config.toml
d_model = 576
d_mlp = 1728
bias = "all"
beta1 = 0.95
seq_len = 1024
Each number is 128 + 24 x the weight over the matrix's rms, rounded and kept within 0 to 255. Layers, rows and columns count from 0. Numbers have three digits each.

# layer 8 MLP down, 576x1728, rms 0.0214, rows 564-575, columns 480-527
112130106113114106143133117096110152146115115128137151120147122141114122057165112142150096135112107138159197117125125138099130143117120121138121
098109178129128094139072126124132095121113105135130089110139148115107132120115126136167121111113128084147123111109152132092116146126149162137169
058087123187120098085120143157133183092097090132121126122120125129099089138151084103093122149128125107147149118117107165165140115117130149116128
086128132150143114121148124157152148133153126141095173115105124108093153113111143134156154143110148114088142129140132148117126110088114108157097
138182092072101172120137068097123083169144105101107155139100123135117120135060133116151168117167124077144105151124155149085150130161120152131106
102130095110129171105152126106072122169141112084131132118120128150113120106112156118136129107117121093139150115092143100161151149131152131146099
143137111132127069120169153117157118138098134118132094135112140086083119102108136149143162154111095122143129128108132148133118153121121102132115
076116124133108128137143151146103152124121165135112154099119122086139145163142167118143113139063150126155155150111157166138123116124128122112162
076095134116160101106154113100172137085116126094109098152083094126157133142104138162106091144097110126142099152084149144133094112138117128105112
124151095116060146157152135088130116153098099125156111146152151110141157130136101156126137124120136054085122136121141145106122117092123145149144
155111153086121127155150115116139092109124120094146117111118102164071160151114120104173099127128129095134106128090110140127128155110074129138133
092111111085115123126138130142143144135126156144131100129117128149166119156148126122130124144119104124161139127103120086118123122096137067119122